Weights of a small transformer language model.
Size: width 384, MLP 1024 SwiGLU, vocabulary 8192, 31.5M parameters.
Architecture: rotary positions, untied embeddings.
Training: a variant of SOAP for these matrices, 332M tokens.
Each number is 128 + 24 x the weight over its row's rms, rounded and kept within 0 to 255. Layers, rows and columns count from 0. The size above them is the row's rms in percent of the matrix's.

# layer 4 MLP down (transposed), 1024x384, rms 0.0994, rows 473-518, columns 0-47
size [101 102 101  96 100  97 102 100 101 103 106  99  97  98 100  98  99  98 105  96  98 103  96  92  99 101 106 103  95 107 101  95  96 102 100  97  97 100 107  96 104 104 103  99 102  99]
[[126 149 141 162 108 101 118 125  95 123 107 143 132 147  94 113  91 124 114 146  98 151 135 142 193 144  97 123 160 138 163 104  82 129 113 129 130 119 175  84 178 148 169 153 115 135 145 107]
 [123 126 129 107 110 143 112 139 169 104 125 113 131 158 109 120  46 158 177 127 160 123  94 119 133 101 157 124 141 115 124 120 104  56 118 124  93 122 103 138 130 110 125 119 137 166 116 115]
 [108 121 126 160 125  97 143 138 110 104 178 121 144 166 106 147 122 104 120 126  95  99 131 174 138 117 127 112 103 188 130 167 143 140 143 169 171 112 129 113 147 101 130 150 127 126 116  82]
 [124 145 119 146 151  91 113 132 119 188 107 161 115  96 106 165 153 133 122 104 183 141  75 138 161 122 125  88  92 155 141  96 135 131 135 159 136 157 139 152 133 134 153 127 122  74 157  76]
 [166 113 130 129 123  95 103 143 158 150 132  84 105 155 116 138 130 140 118 114 142 125 140 105 149 163 129  82  74 131 142 156 133 111 163 102 139  88  96 153 120 111 109  98 117 108  83 129]
 [142 145 159 117 134 145 114 134  79 176 167  76 151 159 124 110 150 171  89 137 154  96 122 128 133 144 129 136 148 126 146  98 174 133 135  99 127 119 108 113 128  84 128 135 103 178 127 149]
 [ 97 168 135 115 159 141 105  99 131 110 116 151 117  79  73 111  91 113 143 125 148 153 125 137 171 136 104 144 174 141 133 145 155 101 113 122 103 161 158 173 182  96 104 135 119 139 132 127]
 [139 151 145 144 134 128 126 155 131 138 130 131  83 108 141 111 149 135 139 136 158 166 115 126 132 134 127 123 144 104 124 128 102 108 115 150 151 117 114 116 131 101  72 113 184 116 107  82]
 [177 125 124 151 150 193 143 110 135 145 182 155  98 132  72 157 104 159 159 146 137 135 132 123 127 157 101 180  97 122 112 118 126 144 168 108  65 115 108 116 142  89 149 105 113 162 157 103]
 [111 137  98 137 140  99 158 152 104  95 114 142 134 125 155 107 139 114 152 110 110 158 133 125 145 127 135 124 140 107 154 171 114 116 164 122 116 139 105 161 101 122 116  93 113 115 120 114]
 [128 119 108 155 145 116  91 137 126 109  86 151 148 136 143 154 120 136 150 102  99 130 110 135 121 120 169 145  97 202 106 136 125 118 146 110  98 132  87 152 110 106 116 119 128  83 119 103]
 [147 155  92 107 174  64 140  89 141 134 177 130 120 116 156 160 139 137 118 112 104 168 132 124 140 138 115 111  93 134  94 154 172 196 120 112 126 109 127 116 158 120  95 122 136 106 128 146]
 [154 122 121 101 120 136  87 149 128  96  91 152 146 120  98 125 136 155 104 147 149 113 132 133 118 126 135 108 100 108 129 127 141 118 140 141 113 117 159 146 187 122 132 152 119 144 102 145]
 [ 96 151 137 125  68 126 132 141  68 182  84 155 111  77 176 134 119 183 105 140 127 157 129 145 134 134 137 134 139 120 111 139  96 135 113 185 147 157 139 112 175 102 117 148 135 122 159 140]
 [129 119 147 119 132 149 119 168 110 119 164 141 124 109 127 120 142 148 110 136 132  91 119 114 113 134 141 116 163 120 112 130 124 143 107 134 120 152 121 147 138 107 154 133 132 115 111 151]
 [116 126 122 116 101 105 117 116 120  97 134 134 106 156 173 118 101 144 115 121 119 100 136 142  77 135 145 135 146 142 143  95 103 135  85 135 141 140 191  88 120 167 126 140 119 129 160  92]
 [ 90 111  91 141 139  92 149 131 154 133 159 121 158 144 104 154 109 138 122 136 154 141 151 125 110  70 129 127 119 148 179 117  95 128 121 133 148 134 158 130  81  88 143 124 172  99 158 142]
 [ 84 127 136 106 119 134 162 120  99 146  93 128 143 113 109  84 108 157 107 105 154 101 148 169 169 121  87 156 183 173  93 126  84 110 126 109 124 115 159  92 152 140 119 123 122 112 125  96]
 [165  98  96 142 165 110 127 104 139 101 167 157 158 107  98 120 149 106 148 139 124 109 133 115 102 131 105 164  92  98 152 127 169 132 110 112 107 112 123 140 136 129 172 159 130  89 113 128]
 [139 128 110 155 146 135 132 116 106 102 120 135 127 129 115 116 127 107 115  82 134 120 165 159 109 117 133 163 142 183 145 132 147 122 118 124 131 114 120 142 161 145 143  99 142 142 201 107]
 [153  96 120 151 133 114 159 129 137 119 119 125 130 143 116 115 115 118 107 103  84  88 144 107 140 110 122 106 144 130 107 151 120 139 135 147 183 144 136 111 129 146  99 138  72 140 155 112]
 [168 133 108 123 116 143 145 106 128 124  97 137 155 123 129 101 116 124 152 139 133 129 134 134 160 145 190 113  98 100 161 124 101 141 117 186 114 175 166 159 123  76 153 106 142 132 145 152]
 [ 93  98 119  97 117 100 141 159 103 115 108 142 156 122 141 155  84 103 100 109 141 117 132 142 153 140 148 139 143 165 134  90 104 115 118 130  98 117 130 124 137 128  94 124 119 163 158 146]
 [151  68 127 105 108 124 119 153 116 131 107  90  47 131 119 136  85 174 150 133 143 140 131 145 127 116 131 132 131 124 146 103 147  77 115 172 100 122 149 119 121 115 156 129 112 120 134 122]
 [143  91 150 143 101 103 111 117 164 159 121 135 139 116 161  92 125 128 108 189 128 161 175 105 129 188 142 113 131 131 109 129 108 168  94 137 127  90 123 102 107 122 152 158 104  96 117 151]
 [106 165 142 115  94 140 156 139 159 107 118 123 167 147  73 133 128 117  98 120 117 103 112 134 129 142 106 162  88 104 115 104 129 104 108 122 134  76  78 167 208 125 112 113 130 106 101 130]
 [141 105 158 126 141 104 141 150 126  81 125 111 119 151 112 138 105  91 102 164 123 101 176 143 147 115 142 161 143 154 136 112  94 113 115 160 135 116 115 157 137 168 129 144 137 160 134 126]
 [126 118 126 146 131 118 148 122 175 151 121 146 126 134 134 105 133  83 136 138 147 152 139  93 120 105 152 105 141 134 135 107 119 159  87 103 109 113  80 147  73 130 112 152 151 101 133 111]
 [114 105 129  98  81 155 105 111 161 178 154 146 107 108  92 146 118 161 118  88 112 130 120 123 132 105 140 123 191 152 162 169 127 126 157 165 170 111 117  84 133 140 153 135 106 129 145 116]
 [147 122 131  89 126 144 134 139 119 111 121 167 122 147 132  85 120 130 157 134 104 117 151 118 147 113 150 167 130 130 107 186 140 142 134 117 135 111 157 137 153 107 149 111 154 161 150 100]
 [139 134 135 131 134 147 102 112 108 101 121 166 128  90 188 148 169 118 117 117 126 108 135 152 150  72 125 147 147 133 111 157 150 113 134  86 158 108 122 120  74 150 142 141 152 163 178 122]
 [110  77 133 134 103 153  94 147 151 151  93 135  91 122 153 122 150 108  79 169 104 134  89 115 105 106 110 135 147 116 126 114 118 140 117 112 152 144 113 108 112 130 133 160  47 116 125 166]
 [129 149 154 131 104 165 128 113 145 130 122  59 151 117 134 144 108 137 117 127 115 164  93 138 109 117 123 108 102 116 160  99 132  97 122 108 131 115 128 102 109 126 108 133 108 101  98 113]
 [104 152 172  72  94 111 120 142 116  90 124  80 130 129 156 124 123 149 113 139 129 157  95 124 121 132 127 111 154 147 141 162 173  92 117 162 163 142 115 146 100 118  80 130 129 180 166 145]
 [122 129 131 116 154  96 176 183 153 129 131  96 163 134 132 122 117 149  98 126 125 133 136 149 152  96  94 145  95 132 153 122 175  87 166 130 150 175 126 127 149 125 113 149 135 123 158 161]
 [137 151 121  99 116 112 115 124 129 132 154 149 121 137 161 132 134 146 106 166  93 147 116 113 137 178 113 124 155  98 155 138 130 127 114  93 108 133 105 127  93 134 123  96 140  89  77  93]
 [123 126 110 141 163 120 135 125 101 114 132 103 100 149  94 105 126 128 155 130  97 139 146 124 160 143 175 121 135 141  63 139 183 119 123 133 134 159 135 164 134 106 158 108 120 103 113 168]
 [106 131 142 153 177 166 150 135  94 165 142  73 152 114 138 134 122 136 131 133 149 141  95 151 145 136  93 153 145 149 114 139 142 140 148 124 136 121 143 143 157  90 111 113 114 172 129 130]
 [125 100 110 120  99 139 134 157 132 109 103 100 103 124 144 108 165 120  93 153 124 121  81 151 126 123 145 126 141 137 112 127 142  94 113 170 155  83 143 164 131 136 134 134 125 115 129 135]
 [114 116 133 141 139 141 111 137 132 150 116  91 121 130 153 122  99 137 167 123  96 136 134 116 125 120 117  88 137 113 150 126 104 120 119 101 139 108 114 121 147 151 147 149 159 131  69 157]
 [138 139 128 122 137 120 113 103 104 100 108 137  76 146 118  99 139 130 116 158 148 112 112 118 122 118 113 144 135 122 137 122 152 158 134 154 125 175 101 111 165 117 119 127  51 138  94  92]
 [126 144 115 173 126 134 119 101 141 141 161 101 101 105  57 190 125  93 147 122 128 120 144 144 101 159 136 130  93  82 163 113  95 119 115  90  91  92 115 191 131 111 121 140 102  89 134 125]
 [103 178 123 109 139 133 126 147 111 131 161 153 121 103 144 130 124 151 136 141 136 116 125 141 129 153 116 171 167 142  96 155 139 135 140 122  89 119  93 137 137 126  97 111 135 136 160  98]
 [149 166 104 135 143 137 103 113  97 136 160 149 146  81  99 116  95 115 115 126 135 125 127 113 146 118 125 162 129 133 107 125 166  98  99 119 136 149 105 135 143 106  90  90 136 133 188 150]
 [154 156 131 101 138 125 141 123 126 143 116 110 100 105 142 179 146 142 152 132 120 102 122 119  99 133 148 145  86 132 119 149 109 132 107  86 130 102 104 124 135 102 149 142 128 155 109 124]
 [133 135 149  72 154 135 109 146 145 118 113 108 154 152 181 141  93 149 121 140  98 114 152  95 112 143 113 155 112 110  88 118 110  72 112 134  66  84 179 127 132 107 125 121 125 154  87 144]]
# layer 4 MLP gate, 1024x384, rms 0.104, rows 474-519, columns 0-47
size [115 100  92 104  95 100  98 104  93 110  98  95  87  97 111 101  94 103  94  88  98  92  89 102 118 104 102  93 109 101  90  96 107 108  92  88  94 115  98 115 108 102  90 106  96  96]
[[ 96 153 139 113 126 130  67 164  95 142 189 102 100 145 144 116 105 110 132 130 119 150 113 124 113 129 122  83 150 113 107 133 133 153 158 187 118 130 128  92  98 129 143  90 120 125  99  82]
 [105  97 181 129 155 169 130  99 106 158  94  91 122 129  80 102 127 120 103 116  94 154 128 147 163 136 142  45 144 138 108 105 150 116  98 105 116 119 114 101  97 162 136 126 143 110 147 164]
 [161  70 137 149 146 120 139 110 119 135 137 103 130 116 106 148 105 130 153 140 150 108 108 100  97  91 104 111 139 159 108  83 174 119 139 164 112 174 111 130 102 144 156 114  72 121 123 106]
 [106 133 169 112 114 115 125 107 153  93 124 128 153 102 179 147 159 144 169 118 108 121 132 122 155 138 125 115 145  83  92 126 121 130 113 102 114 164 123 155 107 125 124 133 104 174 127 109]
 [124 139  81 108 102 113 129 124 132  85 106 129 137  87  99 127 122 123  92 160 129 144 137 126  95 108 157 112 112 131 150 119 130 129 155 155 136 125 115 170 123 142 174 116 129 107 109 141]
 [165 156 102 143 107 129 110  95 101 184 118 129 139  70 121 158 109 140 139 134 137 120 153 145 129 149 119 133 115  98 149 113 126 149 109 159 152 133 131 113 106 102 155 139 102 130 114 127]
 [105 153 130 118 121  97 136  83 110 142 141 143 148 143 146 168 122 131 111 160 146  94 177 126 153  92 124 115 125 104  81 161 128 138 152 102 115 114 134 110 155 136 153 103 122  77 137  97]
 [128 103 138 120 134 149 140 149 125 131 106 138 141 139 121 138 111 123  84 111 117  92 144 111 139 107 136 109 148 104 171 134 100 102 111 158 123 160 145 129  97 176 120 112 151  90  92  91]
 [156 112 131 135 152 108 126 142 128 114  91 122 136 121 179  67 130 155 143 126 124 105 105 134 129 173 147 164 136  82 101 132 144 119 155 169  99 148 131 119  96 160 159 115 120 175 179 145]
 [153 119 103 104 130 161 159 163 150 164 149 158 150 121 125  81  89 160 161 112 153 110 122 136 141 137 121 173 154 134 129  95 129 106 167 134 171 154 118 129 142  80 144 150  92  99 109 121]
 [118 141 108 145 128  93 149 101 140 150 122 164 162 149 127 127 138 108 145 141 158 176  94  56 117 170 117 125 153 106 112 100 105 154 148 126 134 112 137 132 137 151  95 158 113 105 110 142]
 [112 161 120  92 130 148  91 139 108 133 129 144 141 140 119 110 110 114 156 132  87 117 135 143 159 105  65 162 147 143 123 104 151 144 139 142 129 145 153 163 102 116 145 107  87 159 150 132]
 [100 103 112 121 136 124 134 176 114 146 142 159 131 118 124 115 137 118 118 154 112 125 113 128 124 148 126 119 141 140  83 168 102  90 158 148 118 116 150  96  95 121 108 142 117 123 127 128]
 [119 109 111 106 158 158 114  92 110 146 128 133 152 164 122 127  66 101  74 109 119 164 163  84 128 107 113 136 135 131 154 105 161 105 167 111  64 108 147 136 173 137 152 116 113 141 128 160]
 [126 125 105 130 123 121 129 119 153 115 102 139 159 149 149 144 147 120 157 101 129 138 105 105 136 125 118 132 164  95 157 128 115  98 138  99 153 107 137 119 130 120 156 135 140 118 158 122]
 [ 84  63 130 126 143 124 126 117 155 128 100 131 130 148 140  68 114  89 157 118  91 123 167 154 121 136 116 175 121 131  95 141 155 138 137  87 147 163 169 129 124 138 122 169 164 154 134 106]
 [142 114 134 117 159 102 109  87 127 120 154 122 145  89  94 137 133 116 103 102 131 157  79 147 154 107 128 134 116 120  90 139 128 183 101 106 110 153 138 152 120 135 141 144 143 130 116  99]
 [142  93 132  99 143 166 104 140 170 156 171 118 116 115 116  97 111 142 131 162  99 138  88 105 152 142 170 158 144 111 107 152 123 119 168 134 102  94 152 137 141 156 163  96 180 148 150 145]
 [155 113 120 134 164 110 100  87 117 144 102  93 119 121 146 121 111 169  65 154  95 106 123 151 102 169 109 117 144  88 148 167  79 147 149 117 146 129  81 102 122 140 117 124 127 120 123 122]
 [120 137 108 145 136  99 141 128 199 159 141 108 119 152 102 121 147 161 107 124 141 119 126 120  72 139 109 145 116 142 145 141 142  97 149 138 112 114  95 147  67 122 151 140 170 124 134 123]
 [178 137 138 127  89 136 117 141  86 119 158 157 111 179  99 126 166 126  92 153 106 101 162 134 107 154 151 107 124 150 156 157 109  97 169 146 101 105 146 127 134 139 148 126 170 103 158 144]
 [162 116 145 113 124  95 129 126 141  94 141 120 156 171 134 119 176 130 111 119 128 107 128 135 112 136 116 108 112  84  98 141 154 195 148 146 111  78 167 100  95 151 110 145 146 106 165 116]
 [ 95 131 154 157  86 113 136 120 120 134 163 135  97 147 113  90 156  84 127 125 162  96 121 133 158  95 124 106 158 142 149 130 131 135 111  72 126 173 140 135 131 119 152 111 172 150 154 134]
 [121 105 147 137  81 110 118 141 140 137 123 135 165 138 141  95 120 113 156 126 137 164 143 101 126 149 134 130 138 117 133 133 158 128 119 122  86 125 117  85 137 143 139 101 134 131 136 143]
 [129 128 148 122 127 108 138 114 117 128 154 176 123 127 151 131 111  84 118 126 111  92 128 143 122  74 125 142 166 148 150 110 140 130 143 139 131 127 143 122 126 107 146 119 106 165 128 166]
 [114 157 154 119 131 181 120 120  99 114 124 119 127 117 150 109 113 163 170 126 168 119 144 137 143 138 119 158 133 151  79 158 137 136 123 139 117 117 145 116 144 170 161 136 111 113  97 141]
 [141 195  91 129 141 170 109 142 138 144 122 154 125 137 156 124  96 101 141 149 123 145 134 127 104 140 171 154 132 163 105 149 160 138  95 134 159 117 137  92 123 150 126 142 125  91 102 118]
 [161 109 143 137 179 114 139 101 146 118 117 136 106 101 112 105  95 138 128 119 120 129 125 112 165 110  95 123 148 136 137 127 136 131 147  81 121 102 127  79 146 146 146 134 108 153 114 142]
 [146 150 155 145 113 122 146 110 148 125  98 149  95 185 121  93  92 148 138 141 140 130 114 156 132 159 115 121 126 144 106 105 136 122 116 106 140  74 152 103  93 109 120 155 149 118 121  93]
 [114 107  55 108  86 148 120 104 134 108 120  93 128 142 109 144 146 112 120 127  88 161 187 133 139 141 128 112 166 128 140 123 119 161 146 112 130 113  93 135 153 118 141 109 170 138 107 155]
 [151 131 152 113  93 109 128  82 148  97  81 165 118 100 107 101 140 194 187 192 122 100 125 103 133 115 119 134 146 129 150 122 124 137  72 127 187 109  97 192 179 124 101  83 165 196 140 128]
 [153 133 145 104 103 137 145 124 161 103 101 161 115 107 145 125 126 109 118  97  97 154 132  99 139 106  91 102 153  99 116 133 131 165 130 113 160 157 136 172 147 153 105 107 156  97  99  99]
 [134 185  89 143 130 168 133  93 119 110 122  99 130  88  78 124  99 119 138 127 120  90 114 110  91 131 153 105 136 125 134 124 149 154 102 132 130 144 145 107 119 136  87 111 144  90  93 120]
 [127 143 124 150 134 126 128 189 112 165 124 125 112  69 123 129 142 123 113 144  96 134 144 141 150 106  85 121 162 102  84 128 101 129 147 157 144 143 123  94  91 146  99 141 113 137  95 121]
 [126  86 120  84 104 135 108 160 113 150  80 107 139 135 151 138 161 120 140 158 113 119 120 154 106 104 121 121 122 156 134 145 149 130 156 142 149 103 158 121  99 153 129 158 134 156 134 116]
 [166 120 106 151 138 167 133 151 137 120 162 161 102  97 147 153 120  85 129 142 131 136 126 117 156 107 118 149 138 154 133 129 113 127 131 171 149 154 156 153 137 127 134 116 128 148 160 165]
 [120  98 142 160 157 128 113 107 125 124 136 164 151 130 111 100 114 151 108 128 121 138  89 142 143 116 111 112 170  88 119 144 105 119 138 154 129 114 142  88 122 118 159 125 128 101 140 115]
 [133 120 170 123  91 143 100 131  87 136 123 108 119 175 126 155 139 101 109 157  71 119 148  94  69 138 128 158 123 125 121 118 141 102 176 115 127 125 167 161 146 128 106 133 131 138 157 137]
 [133  85 146 134  82 113 160 106 145 116 166 158 156 137 158 117 122 142 131 127 135 143 100 163 169 181 151  87 134 160 156 130 139 121 128 152 157 115 123 119 132 144 105  66 145 134 134 135]
 [141 123 162 162 138 131 152  84 159 118 150 101 140 107 141 144 100 142 104 143  97 116 130 135 143 102 114 157 110 121 139 160 119 175 127 108 160 106 116 121 122 121 132 100 139 140 101 157]
 [124 129 160 102 143 127  65 113 139 168 110 149 189  96 142 161 119 169 161 149 162 104 147 101  96 120  74 178 153 121 105 117 120 143 124  92 151 158 139 126 103 117 141 129 126 131 144 166]
 [ 92 181  84 158 116 126 102 131 118 140 105 114 188 128 124 125  91 105 136 132 155 141 162 147 133 139 146 171 194 126  73 127 105 143 148 139 154 188  99 121 122 110  94  95 158 121 164 106]
 [132 123  74 128 112 137 117  94 112 142 155 150 172 109 170 136 129 126 110 131 131 155 141 145 110 146 125 117 153 123 128  86 100 111 136 103  91 120 152 140 125 152 134  95 166 174  93 102]
 [128 136 127 119  93 127 153 162 140 134 120 141 144 117 150 169 153 182  76  90 154 113 143 126 122 108 180 122 120 185 141 157  97 168 118 155  99 151 104  97 132  85 118 127 171 146 101 121]
 [118 139 138 132 132 139 167 133 155 154 123 115  92 120  69 150 172 110 106 128 108 100 167 134 128 136 108 150 144 137 112 125 122 120  98 198 132 167 133 143 154 152 151  74 160 101 182 162]
 [109 149 112 132  95 120  96 106 179 167 123 174 108 132 144 139 159 135 142 136 101 135 142 100 170 153 119 147 118 106 160 112 114 142 160 121 141 112 146 133 119 143 227  86 125 118 144 146]]
# layer 4 MLP up, 1024x384, rms 0.103, rows 474-519, columns 0-47
size [115  99  93 106  96 100 101  99 100 112 101  95  87  95 106  95  92 104  92  90 107  90  89 102 120 105 106  90 109 101  89  95 103 104  92  96  91 103  92 111 109 103  98 105  99  96]
[[131 172 145 139 161 105 101 125 162  91 132 142 180 139 119 130  87 119 123 177 131 167 146 135 106 122 124 141 122 110  93  86 135 149  97 147 154 115 147 119 146 112 145 125 124 100 162  78]
 [134 126 149 146 115 132 140 160 143 151 152 141 155 149 122 164 126 112 120 110 122 105 117 138 123 134 126 139 101 124  98 113 103 112 152 174 128 118 157 146 137 154  99 129 119 116 176  80]
 [150 122 154 132 170 109 112 154 111 165  93 135 158 124 123 113 103 138 141 168  99 118  74 135 143 162 121 139 113 119 108  95 129 111 154 135  85 175 172 134 153 145 143  96 128  97 123 143]
 [145 171 147 127 127  99 122 112 154 105 190 128 138 100 116 142 151 153 130 155 110 120  52  79 101 128 129 148 117 138 122 131 123 164 127 121 134 138 149 137 116 133 114  93 113 101 119 173]
 [132 134 102 135  94 126 108 112 148 159 119 148 121 128 154 148 131 105 155 146 165 147 140  53 138 153 161 131 115 119 128  93  80  99 105 146 136 101 136 145 136 123 139 141 107 120 190 114]
 [162 179  88 115 116 137 108 141 147 113 125  91 109 113 107  99 127 100 127  75 106  96 112 136 127 128 144 161 174 108 116  96 111 128 115 127 116 135 181 142 186 162 118 137 108 139 132 142]
 [134 101 127 120 128 134 125 141 133 137 107  81 124 151 136  77 139 148 103 137 158 114 154 146 138 125 147 126 162 124 105 119 116 105 145  93 127 138 154  83 128 140 113 105 151 113 122  72]
 [122 120 155 133 123  92 121  97 176  99  82  88 131 104 136 127 140 158 114 124 180 134 115 134 147 103 110 109 114 162 126  69 133 108 133 104 147 125 110 148 133 143  83 165 122  83 129 149]
 [117 107 172 107 156 138 106 124  98 150 126 110 148  91  96 119 151 114 168 143 103 165 172 168 158 150 107 137 142 119  81 155 124 142 177  98 136 120 116 116 117 109 139  85 107 119 123 113]
 [ 96 160 142 112 125 138 118 170 114 128 136 162 169 122 170 157  95 109 160 101 144 106  97 126  92  82 138 108 156 179 132 133 135 149 172 106 122 158 136 168 128  98 131 142 153 131  98 105]
 [155 154 148 144 138  97 172 165 142 169 116 159 112 109 125 142 139 163 122 142 104 115  84 135 141 114 140 117 148 167  83 176 162 138 125 165 100 113 103 109 128 127 103  75 124 139 162 105]
 [172 137 177 140 123 129 152 150  99 149 101 136 109 101 153 166 119 154 150 130 180 125 108 148 156  70 117 193  88 124  98  71  95 145 101 102 159 181 114 135 154 156 104 126 168  93 146 139]
 [104 149 168 105 114 111 129 178 103 140 120 142 187 117 150  64 137 113 141  82 108 164 135 150 140 158 170 110 145 128 159 149 108 130 167 160 132  98 114 118 131 140 138 143 131 139 157 133]
 [106 118  61 187 126 128 154 161 128 153 156 177 131 108 141  99  79 115 115  87 136 131 142 129 111 144 178 164 140 143 180 132 141 117 166  85 114 126 117 139 203 107 155 128 112 114 147 162]
 [ 99 123 157 155  96 119 121 110 152 130  84 144 103  94 131  96 137 107 160 154 150 109 121 128 105 151 105 103  86 110 127 144 100 143  99 128 146 154 106 145 126 130 129  72 110 126 116 102]
 [ 83 141  59  82 139 124 135 146  94  98 119 130 100 145 137 103 141 149 112 122 163 102  99 121 154 101 115 142 148 130 126 127  83 150 120 133 154 171 142 153 120 110  96 151 123 181  87 120]
 [138 154  87 129 132 126 146 144  67 148 141 152 133 162  94 109 125 130 128 109  93 136 129 124 130 138 102 126  99  90 146 119 108 116 123 146 133  70 117  99  99 110 130 118 121 107  93 118]
 [106 149 103 109 134 126 141 138 133  96 124 133 140 156 154 133 117 110 126 124 112 166 110 163 107 116 109 127 121 121 103 128 124 137 128 129 125  99 117 133 103 130 109 123 144 172 181 132]
 [129 119 150 115 124 173  98 110 120  83 147 140 141 103 112 141 130 128 129 117 109 152 133 140 153 154 127 105 135 131 138 137 127 138 157 123 128 123 130 133  88 162 102 121 153 107 130 100]
 [ 77 139 122 151 121 126 104 123 150 150 152 139 121 126  96 117 135 148 148 119 121  87  99  74 127 155  95 127 128 132 161 126 122  89 138 141 132 110  91 132 130 138 139 162 113 151 126 139]
 [104  81 183 108  99  93 142 121 107 116 152 135 140 171 114 118 166 156 100  92 121  85 150 129 108 128 155  87 107 147 164 147 100 111 143 129 104 130 131 102 129 173 114 117 152 120 138 166]
 [149 140 142  92 148 132 102 116 157 114 105 116 166 153 148 151 134 114  90 104 155 133 152 150 133 108 116 116  94 102 123 140 137 127 143  97 130 120 140 114 112 134  93 138 127 152 143 123]
 [ 99  79 132  93 143 119 149 170  84  93 147  98 111 193 147 129  94 148  96 133 130 122 147 143 105 102 127 179  99 156  80  91 113 150 115 135 151 139 184 123 147 129 141 160 180 100 143 165]
 [124 103 157 160 105 128  73 126 158 106 149 102  91 103 138 150  92 169 128 130 121  99 110 124 162 113 131 143  87 125 116 158 133 132  90 137 101 154 127 132 124 135 122  73 141 123 106 137]
 [118 134 154 131 139  88 106 131 153 123 119 173 169 140 141 148 107 150 102 149 123 175  68 139 127 109 150 141 120 129 119 131 136 126 141 123 157 152 156 105 146 136 119 136  76 146 131 124]
 [158 125 106 102 116 153 141 120 130 135 142 141 107  97 116 168 122  98  90 150 131 136 117 105 166 145 100 120 149 204 131 125 113 158 163 123 139 122 137 151 101 122 134 125 107 159 177 147]
 [143 124 101 158 115 106 130  81 110 132 149 135 131 172 117 122 123 151 149 108 137 148 133 117  82 152 172 125 124 133 149 117 144 142 104 181 140 142 153 115 122 148 112 149  86 108 100 122]
 [105 106 120 148 106 109 131 132 174 148 167  95 110 117 154 132  74 129  97 109 113 157 127 110 112  83 154 138 155 147 166 126  92 155 118 149 157 150 165  89 127 128 114 139  90 145 120  97]
 [119 146 103  98 123 163  97 140 125 132 164  89 110 160 169 119 140 154 121 139 110 115 145 140 119 114 144 133  97 121 142 111  88 128 129 125  74 136 115 157 134  90  95 119 135 156 128 138]
 [148 135 148 143 158 119 156 148 155 114 119 143  93 101 144 110 135 123 130 135  93 192 106 165 125 119 118 165 112  99 142 114 127 134 113 139 121 153 130  80 120 136 116 170 108 172 131 120]
 [155 153 151 123 110 105 134 124 123 132 132  68 162 117 146 156 130 109 149 145  90 116 146 134 131 132 122 108 156 150 152 140 119 123 106  79 141 149 131 142 145 182 151 165  86 139 175 157]
 [142 100 123 165  72 113 158 129 144  77 115 113 145 105 122 127 163 171 102 179 121 142 185 114 104 121 117 110 139 162 133 140  67 140 123 130 155  89  79  92 143 107 131 179 102  88 148 126]
 [ 99 155 109 101  86 133  89 129 124 118 162 126  95 146 127 146 146 132 120 183  97 110 144 153 102 143 118 127 117 115  97 135 112 103 135 170 129 121 168 107 127 125 105 130 155 113 146 172]
 [161 138 165 160 139 141 146 121 162 166 124 132 134 108 110 129 102 147 130 101 141 127 140 125 190 118 158  77 150 108 155 147  95 105 153 127  98 141 126  84 137 130 113 109  98 137 147 143]
 [ 82 136 115 136 126 135 110 127 107 101 178 127 122 104 131 132 141 164 164 148 115 154 107 118  86 115 125 131 126 144 104 127 113 113  96 124  93 154 123 169  99 136 145  94 171 150  97 153]
 [170  89 103 104  81 149 157 139 140 170 151 152 108 115 140 127 147 135  77 114 129 148 149 157  93 108  84 132 125 118 178 145 144 121  92 154 138 104 151 157 139 137 100  61 138 166 136 151]
 [127 149 100 142 126 107 139 103 105 121 102 104 160 130 126  98 107 122 128 144 118 132  81 142 153 114  83 112 122 137 114 187 151 128 124 123 154 130 139 147  88 120 118 123 126 105 176 133]
 [107 150 161 123 107 162 117 130 121 144 135  94 141 121  96  90 134  91 160 136 142 164 103 107  90 141 139 148 111  77 155  88 159 124 129 123 146 106 115 115 141 119 100 105 163  99 178 122]
 [ 83 138 114 115 135 156 107 170  97 146 124 104 132 141 139 113 156 160 136 127 127 145 112 167 106 108 115  87 107 141 146 141 140 152 165 134 123 148 103 122 160 111 133 128 122 125 115 136]
 [148 130 134 149 129 149 115 107 108 105 110 155 112 130  92 103 131 161 146 155 141 156 110  89 106 159  97 130 119  96 128 127 137 121 128 137 175 141  94 123 144 168 116 136 100 161 127 152]
 [114 150 110 180 148 115  85 140 125 133 165 145 133  95  98 148 176  89 122 164 157 121 115 141  94 141 154 115 106  76 157 102 105 107 152 120 153 100 106 104 162 136 170 141  88 103 169  83]
 [105 138 116 123 155 135 139 126 156 132 129 126 105 163 166 137 149 149 120 116 162 139 125 149 112 108 105 143  99  86 148 127  92 128 111  67 124 140 149 126 185 122 143 100 108 149 138 136]
 [142 157  94 114 119 149 147 124  98 111 155 130 121 102 147 162 127 163 118 135 123 130 160 146 139 161 153 140 178 145 136 128  94 141 128 140 124 116 116 114 134 119 153 106 119 151  92  98]
 [104 156 149  59  99  99 159 143 166 137  67 185 155 166 167 118 129 173 116 137 132 110 116 101 107 125 155 143 117 120 116 162 115 156 131 162 117 176 111 112 199 126 131 137 108 118 162  78]
 [167 123 110 196 147 150  98  73 134 112 162 155 144 119 134  93 146  98 171  90 136 117 117 122 133 171 107 136 109 108 125 147 123 125 145  88 158 141 194 114 103 155 136 176 122 153 122 130]
 [147  88  95 122 140 143 149 116 158 157 111  92 140 144  95 137 146 154 112 148 122  90 152 151 109 136 146 129 130 159 114 106 118 134 134 164 155 128 116 121 123 143 138 127 116 143 142 113]]